Weights of a small GPT-style language model, trained from scratch on English Wikipedia.
Size: 21 layers, width 384, 18 heads of 32, MLP 1536 squared ReLU, vocabulary 11375, 52.1M parameters.
Training: a variant of Muon for these matrices, 382M tokens, 5826 steps.
Each number is 500 + 40 x the weight over the matrix's rms, rounded and kept within 0 to 999. Layers, rows and columns count from 0. Numbers have three digits each.

# layer 7 MLP up, 1536x384, rms 0.0594, rows 1225-1274, columns 320-383
500532532476504435532473544432524403563447488448503540530442504491493458541530516507485479490430439416547467573484472523494486547516461514502488563522522446531469461524455459446497498489395452
522500450535520550485491509463487525496592459502419474474523498491548508475508541530539548548455493493495481548461483469504540455518513469512679412534502549526433510541493419488494497461565502
547478450457520522462579468603462466515473500519539525440471515523464582390462508543488503519466509603566461539458526568468540513520515478509562482469543539504516447572512522602461451528523471
481466531474523477472536536441456453509483487512539522415471455481474479506496559430496550470460485474517553460472491473472490454476485501531524497493488531521511432529497553609441515498498411
465446591507476395497543480509506473478460554473547511490410484561476507543524453569493516444523466525493492534539488560511536494462507424455486514480478577478490468435534485523523478467515503
477506507510541487480495533501506499487527476559427567484429495420476559531510476565499495516496472515519514534444471474564457478484536534530499505483427486502477557514545491464498414527513501
484524489520483496524514533499497490500504417520443489506490535518529570524493455483533486558498474539497511486462507492445463561504517506500524524563480527538541481485501476583527544475500458
480538532464511430505499533498491465562483436572465517473568463478499505519474384549461512537388441502479471535505529486622516513587452471483457454620532546474489480460466419482497513501544470
474502496519435472445477525394441440476504538491541482506517446431511543518484432472564517469509508503535488497514509492535437488480446542490490567505473535512457483509514496478465510472507572
518518538573473489562510455506441451487540554565474476454559484410526487529480544491504425516517426531486447480466498514564467414474446480478460493473511496497472564469567504456467464475510589
487450483507516512476489611532532473493500490450492475519496456480540524509465514518511459518607519506590473417526470505472580473569524504495509499486491565481470447543434473464494479557484480
469515437565503537521428482613443546527536517500549593596476495484454406438557502492562482583533555490471484544498488449470469432551530502556428495505483484435566479531510461524454467539477585
564508443478476511479514530473548533546490507521597569611517478552378567473478523405475501458498547487513562520475540520532530384424449554508534613442536481474385531507560470523487477417482501
483489527445463549476473552458458525548569451490594529462462511503479505506458555525549506505539467525575480473434484521482474469536506471556493502483493633493546479527506479466426497541527519
497405467460467575464503501511469499470570525496579492479521481477559433473537446454458485493462553498484565529448521497518525550527548563491537531461508495572451510451544411495503495565534499
471607523483581415497565550547451549488493404507514548493545467446495475480530475472513461458559458439582401512488432561510561475549486399482495578467474579461538418453455497485461493560479530
472578467454495582498551527497536548545442443509508537481526518543483563542552515504501448494499478459603528538534543411491541440419449577515560456522531474503479565532455455447503500504529473
533476492481492495514461545493516530495350517449456475532467543496484473471478522482486469411466500462450508555588505521495490482440448463502512508574539594499449509390470489431469558493512533
490544480502475469445497543484506553467537455487548517542469581524474484561509470465474495475500502444516462479441478481476508558547505525555498490504531530537575499439489514494468468500494511
569475552477535490562476562519524503521454547465469554467487537559507491475449565556499496525500417436538529481504472488503506442539516483429514419460513551519514511492437492470497534502503415
572511567467491382502454453469485494543507526418510530477551503586449510544468537496459476476467485504455497480589535527473518446489527536560567526531586484467460535521439489474515458506516455
470477508596500486481537570483442521521484552507467470556488511481471513518569524544533515474432440494555513535458487507515438551484550506505509480580443504456505480462576540516480481512461578
550506465443505464499548500504551405516496447441469530585505626455505567487526539508636532510488417462542505520514499475458498529505509540497474431493520531537546445514494562486536425466557547
496550492536493457473533467520416436476476468582468473462537547462500485522494465487497476422535471505488482510523426598478490465491395506488471440467510569460500506520517458520492458500427546
583493523503490543496554514503450486517539414471507434505498503514459542499524523516462481488517529463447494520489548521514461479599519560452490471510491455520465511494461431511481441466473562
436565485601452593480458512463573498542471491458485463462510467489547496496472567474456515496473484563455544506523513455465519486475447503502524507578486508542524530532418473456502426562459450
494477501512508527492500486511493510497469502494473450467520525522555467486429480518551504557480527434590504472505506452518481460452500544515477504553432567525497479448503470569499459463571533
548526482595532539538497476469437500563534553523535521419543494519502517484571434502494567410483585497505462537432540474474568519549482527503482601468493485468488560470503477472494530563515445
566565516567459493510425480516573537501437487529524504492508509525517488480517457451523439431478476472544541558475403513464492510495540498483526527558466570471462496492441487561550470507494431
475522403453547462470560545493502441527507525468441502469448440511431474507564587573511425510482489450531498508549493455532515515510544465480454405477473541490463519514471425496416454503457503
545535527460481495481606512551522476527504533499517476498493495540507553499551480495471552485460561472522526505458461553487530485426483549522495480459503484528424423501534481503522534449544501
532523476458494482550477460522545587475457436499479453510550519511412559529446513458498524476408558535484538525478470527408525504442524505567494439511480554555512498521536526556487477511422460
503529489484462408448503495531536625489546488505488474494488433567494501488468432554491561449545496464485580585510469524493506462466588480496470459476462407567439533553429508503530412519548502
492452455496522493454471523506486527495534508504508508481465477359521453526521458515548546593410467447438467551562445507470517501537572521551536491572509596437498501548528539508441520485503540
615457498539464535521475514463578511487519494447456458461539454567491416473478564519521538526458483518520568525489454550571511477519492502498492464532563498409497508468545477390527542552441592
524501528511432413453504514504495570506536539477484470541342485506481506491483519477484533517564478482514508477518589446505458537550473473534442490491532517494417479530501521498474553538504524
511560498490486455475518532515496433470519461574486502442490440486566523447406439443513492513551513517528480514569508545448527516474479497499538595465468497496506510566490468466370477513543435
515505485474544497454528516502430485524543551546529443511530483425614441457452388550470540459369459481523582586486395506567434492543496575555499555440488496482433539517557436528532560421488537
442536550445432489512524500494491452459513524447519432485534487510520529503511517506483460402451533453437558517472506488581514512500522534501473396530497573533439486472511529567506470536504520
480485549437469495468560500533454513455469474478473487505546520515474496434511496532544514473504522521565445549461580559484517524506450542544454512449531468446386477518471489497477495533458507
430492502454539513504534506549515595499500526460547493475468535580487556444476535533506545503488476447451523489541443509519514485499514542524521516489501562469440510528495522463517459549457516
532481516562466452462515497587513489567533468492476485498481417503475519486505570443474504502453580484505492559553500572455470507493539504461583511528500499454611455527483479510405453514521530
440472511562544492505561511517557455416446530488532568516567569492556611505462524457456471522557488502495475524512525514538385488450586510483498476563530524455508485543544483469505513473510537
485487520498519455480418600538459520543411515496435513476504518510600510560551440538468526514499468506477517505436462541480436518480551447498513482545522554465552576472444506475477468536500595
452487456519465441504485465582494543568451511503515488456443526504541584461482484533515471465532444423557430535444517570533512476442516476520489410519536444563479499585508454509533522423491507
502510487530482524533456538467505487448523479494442509461521571549436505529491532575512488510431516506525537499501537501455467514550478511497485575488455523538523482527514536529546478507547432
461500597479467354522404586510540457463545481559554503506530427487472493509558558486519418546457495442498480483475512477587457462421532489479468494570538518480547497518543559517515564550429509
592445527515614440481539589514498482511571448442450510522468506511504510529534520599519506483486507484570416545501447548470512496475534496490485522501481518500461567467557507528552569510498480
514516497521479421518500535466540489470518472521585544457508570504522481474569535564510495465484495522511438496470563527468499553536483496424380577524476548471538531577466504374469582519495491
541407512533501456575567523449595527500463472451458466461565592475452460519441487495515500483517484519431472466518538462478538521459480515480480491464493468500536462511480468483491493424488491
# layer 7 MLP down (transposed), 1536x384, rms 0.0551, rows 1225-1274, columns 320-383
501507530548523515470517475412467500459498588516506508475479549454510496522510580459498486502528536391505466547490512557510550467500506540517536440473492465505498462469537542524515581523525533
494529484447514516513520462525501543489472501523567450484504534470490523495511482496475509475506479446486538483466541454464540493571472500458507482438444511521489553469498547443476502478478528
491545479534470479480518479481491506494546522491442500520514513467544514477531485438466516471527525496526537498496481540520567517458495484486480513479455582492503475544481518469530514493512530
446532455542479487492469500470515452490451453518468511447482513487531523464500443485506473526528514471470489575443494484474564513465425556504466431472482491494449545540488552508500528525428523
524492542540488463409540463511551454486502499422601456488489482546418472497526488516584510535522456501501479460520509498514544546427473495524488484498482530522483533404510486508442444528534559
487505467505504499501553517425461548495442469463545468450451502504519498480521462530508505497535495440501430484490539515459426421523519437414478506471509477447475484508527535516453469504482529
470470519553478511521495497539489426468551465481418489512490485469467422455519462511507593636505523409420512432503575456484491510468465488470554475462503573439532500496516527587492550494459492
501572495427508499513591547466513548560430533454472482488527521465500531413481517547432505494410504553523545436451466489473512458502540481487535495555563506485501462473470420497439454550524486
507501436538450457499437511481479510454495455532496473478521429509506560516552447456520475568504516499454559533513498475446506422483525480497495535526527488520483458486507530536450533479456403
539541474572461500453474482474506512467436501548556505517497481523475541511448523486477461509526474475528504530523491512509487546489486520526475496475508473530488554464538465475548573465508460
561524482467476490495442521589488526523436504528527465476481511468471451526480480480494453498520499501484523519478549541495433535535481443498489477630479465492542475508456469493497477574574450
507524485512555556494462527439484459479449456455555513472540510465445450514545503460443484618508535488465496535515473511454484535509467532509455496501529471508575503477561458478454532474520555
555419532540469531496439442507534520569449477509478511491526488504551569573440574575508544434490497563409454514515505497505539491486507555484535503425560436594477440601495495486575506430444498
487474527438477521476525413508514518575478494472505505509534516491451433504541527566524497511578466484523523450534533488482483515454527502505577502485527505433526548449521454456512511570456468
488471513419543502552490399570526500514442468478499485524498509496538458481493540465496479540483501530484505515409471439462492567495494484498567549455520482503536470557462490513502489567443445
514502470533491489497427476507509501415511402479548506481495530528511488404525506507490500496490549439540497542483479477447522510577420427536523544454474541554482479568554442490478513526448495
536461540451439455567506496530520495537534475457478523510467425427530634569437550476580466534547488461552474494455482549494466456508507516460441561534545585527562424456543520457524517537483502
559541596564490523435545514483423538528465478485547506459441579551468531483623470500558612499562552409520511503465536520527528545445505458440439523501533543494475450438494506410447548574512452
576587491514468438486573533531504420512471461501522494454603485464489509512512435509521503503538493536573486419499479487422449506554520479457472522524566500463546373537436561522471487505450502
435453453503493472473539502476484475500480525502478516530494609407521509509531562489501476464534532510492501463455562484512521547542496561493479490462536439521510556485466514497528522490453499
488488510495476419407493559475471473473458550523546565462472472588472554485496571474458451549467489485476551518523509492500558497520504445546573527547504515474449481554475463549525472518600484
529526495470477389492537472513492521444506470495471577516535511433547520503536476539484505520482495536505472527483569513494474513522467514469506558519488519478484490424534521488580598488533563
481469501493547473487479513513449503492507468419549509568459590463537528424541477493522516451512506477482526561431520488484474566532457611532555514505482477468509458433538474485476550542497503
514527506477476470537399507469553498511508429561526504546539511491465502459458546519525502463539549504458466522492511464508502586487444478491542569509482487403515468513503496572487523474504514
505529468503469519489550474501569525495447517477467475515537440492451539515479482485554466541518506458452509503521516489475493515500497523465593523489457490500456484542473437514483506484479478
426516544541474489508464492495548527471560505498527544518526489517482472487442493504556461523544511443549472492544495525483487450508523465469530527484558533479493536459455507529489549514514458
463467472501525419611516483541496469438466508471491501586620460503450537582518471499476456475505515465491471509539421471506538455510548509565531557445463509428496504504441451493484479537424494
520447562460589459490474470466455491492474545525565483539557500479493523510498515483461517475533530528488501444531511490491491524521486472493505476500495534545529491527495501487473448528555481
544532544532488499535539512521553497528473458537471458528469491475397479486495466523523511524469579426499443511523534522504495560533502506517407487529490526473481533506432499524448466512547472
490546399451559502475490494539451536549445537471527484551513555425504478467493552485518574458542487494466503520553523506520522598425475519516489468592446456461424518460555363557497581524422456
509505494467424512502494482544574511453422538447586480568475420507481555479498588564522560508559460537484517412540457530524561492488473471432531484508528537497468468535403340505456575528493495
442447515490467517480583541507519486483474457559446498515441430456523569505466424547579564439522512464539513442533447537514473468476530484476521515574496522508488499474412514560472463466553462
478571483430527512514427489513476518474469497478471512439490474532492506451587443515490457464506456532515511607426458523449495463503453485526443467471440567465489495486539488500483531420557482
466468474555588465498474579465489568462535503490494497424457531369521460500606481450467550506445459402408509531490472519513565471459521515506459402475481507480481472473491608532508461507520495
459546561512422523480537543502429479489473514526495470595517509540559498510530428426470589500466566513499529558525460458470492502556430470457509522512526479545462571485524523541512484526487534
536413454502537498544533499455490511484461501505512475504579469572517582496462481548539536497461530486479544465497547556523516474499474484487470458446494507547469504487526401527435451498436560
530445557482574443449455513505487547421562519559544465553536432474462522476515495452363504569480541525563490504584469494530519536425472567553532610469430465491527538539580473484486536531573509
492465469523518449533548542491521505514546458522483468474508498470456539509464473494426520518515490525516511474503460497462484494484545562450459507495544487566474464508437484510441521421494511
431534460589596504510540484484527543491537512508511427475417554521546566456443484523478575433499523510505481467460572525440506437557531497469420501568462484510501537492486520528496480544463580
487548537486460498505470504475540536497466441468497530478475528446538425469529525489508567477538494519482519563559476548475566477478470522539550486526448459422566490489526463453450503529485485
468498480446496489507572470527473459493510528471419496487497492420490503490480494440432441539527579492561485480524494477467472490492500457496552581576459531462551552462501476479602509502547465
460486475502487557579499567483515501555494513492524422512513484494500510493459527506458491469433480536557458553502418531478538517472464533468516487510488434484500503472581514564547460545441504
478461556460503450482502492492500502450494487516528586502514492488531512481445518514528499424512491487498547502565490585522508543478407460521486532424419453535491538468476526462422521563490487
570506491544450481478470576490504563544521461550495594499496479548473523506490470584540527440455516477546472519443514506464456491540546528539564505479507459407515534462488449513527447493531501
495547482483535485502547556484435455538471423551486567541496537545456503451466534494435527452532484493546554481514540450537521531459453508509465500456427469501475487485530492491464511565486468
508515511469499476520523451529423536582525514454479428519467525491549560572516511531422536482530560453490552533561460494522530518516506511445435476505461451423483555478537483501525555412516544
489447537554522431458534492472465459473495453562472507424479534447519507500593432522509509469513532507538373449436492435486534524444557472517551457464504403521526478481502484480458464453541458
412553502526531376373510518506531422510499517442468457566560499527527539539593566547513470452507554411513405518500501481514497632524509431512485463553431442376482490512464516574555516377437524
517512467506539431479538529562467506556539474500556467476461471490448488494485529433483527548504530553512457490526463614448511479559503519515370471487501579492607582484459515461551527501408494
534536511456503520491604400549533519515503471470491434491577459511479538529501515510451513507519464516461514503548440507564535509509494456488564516533531532447462461419502487521482529561521482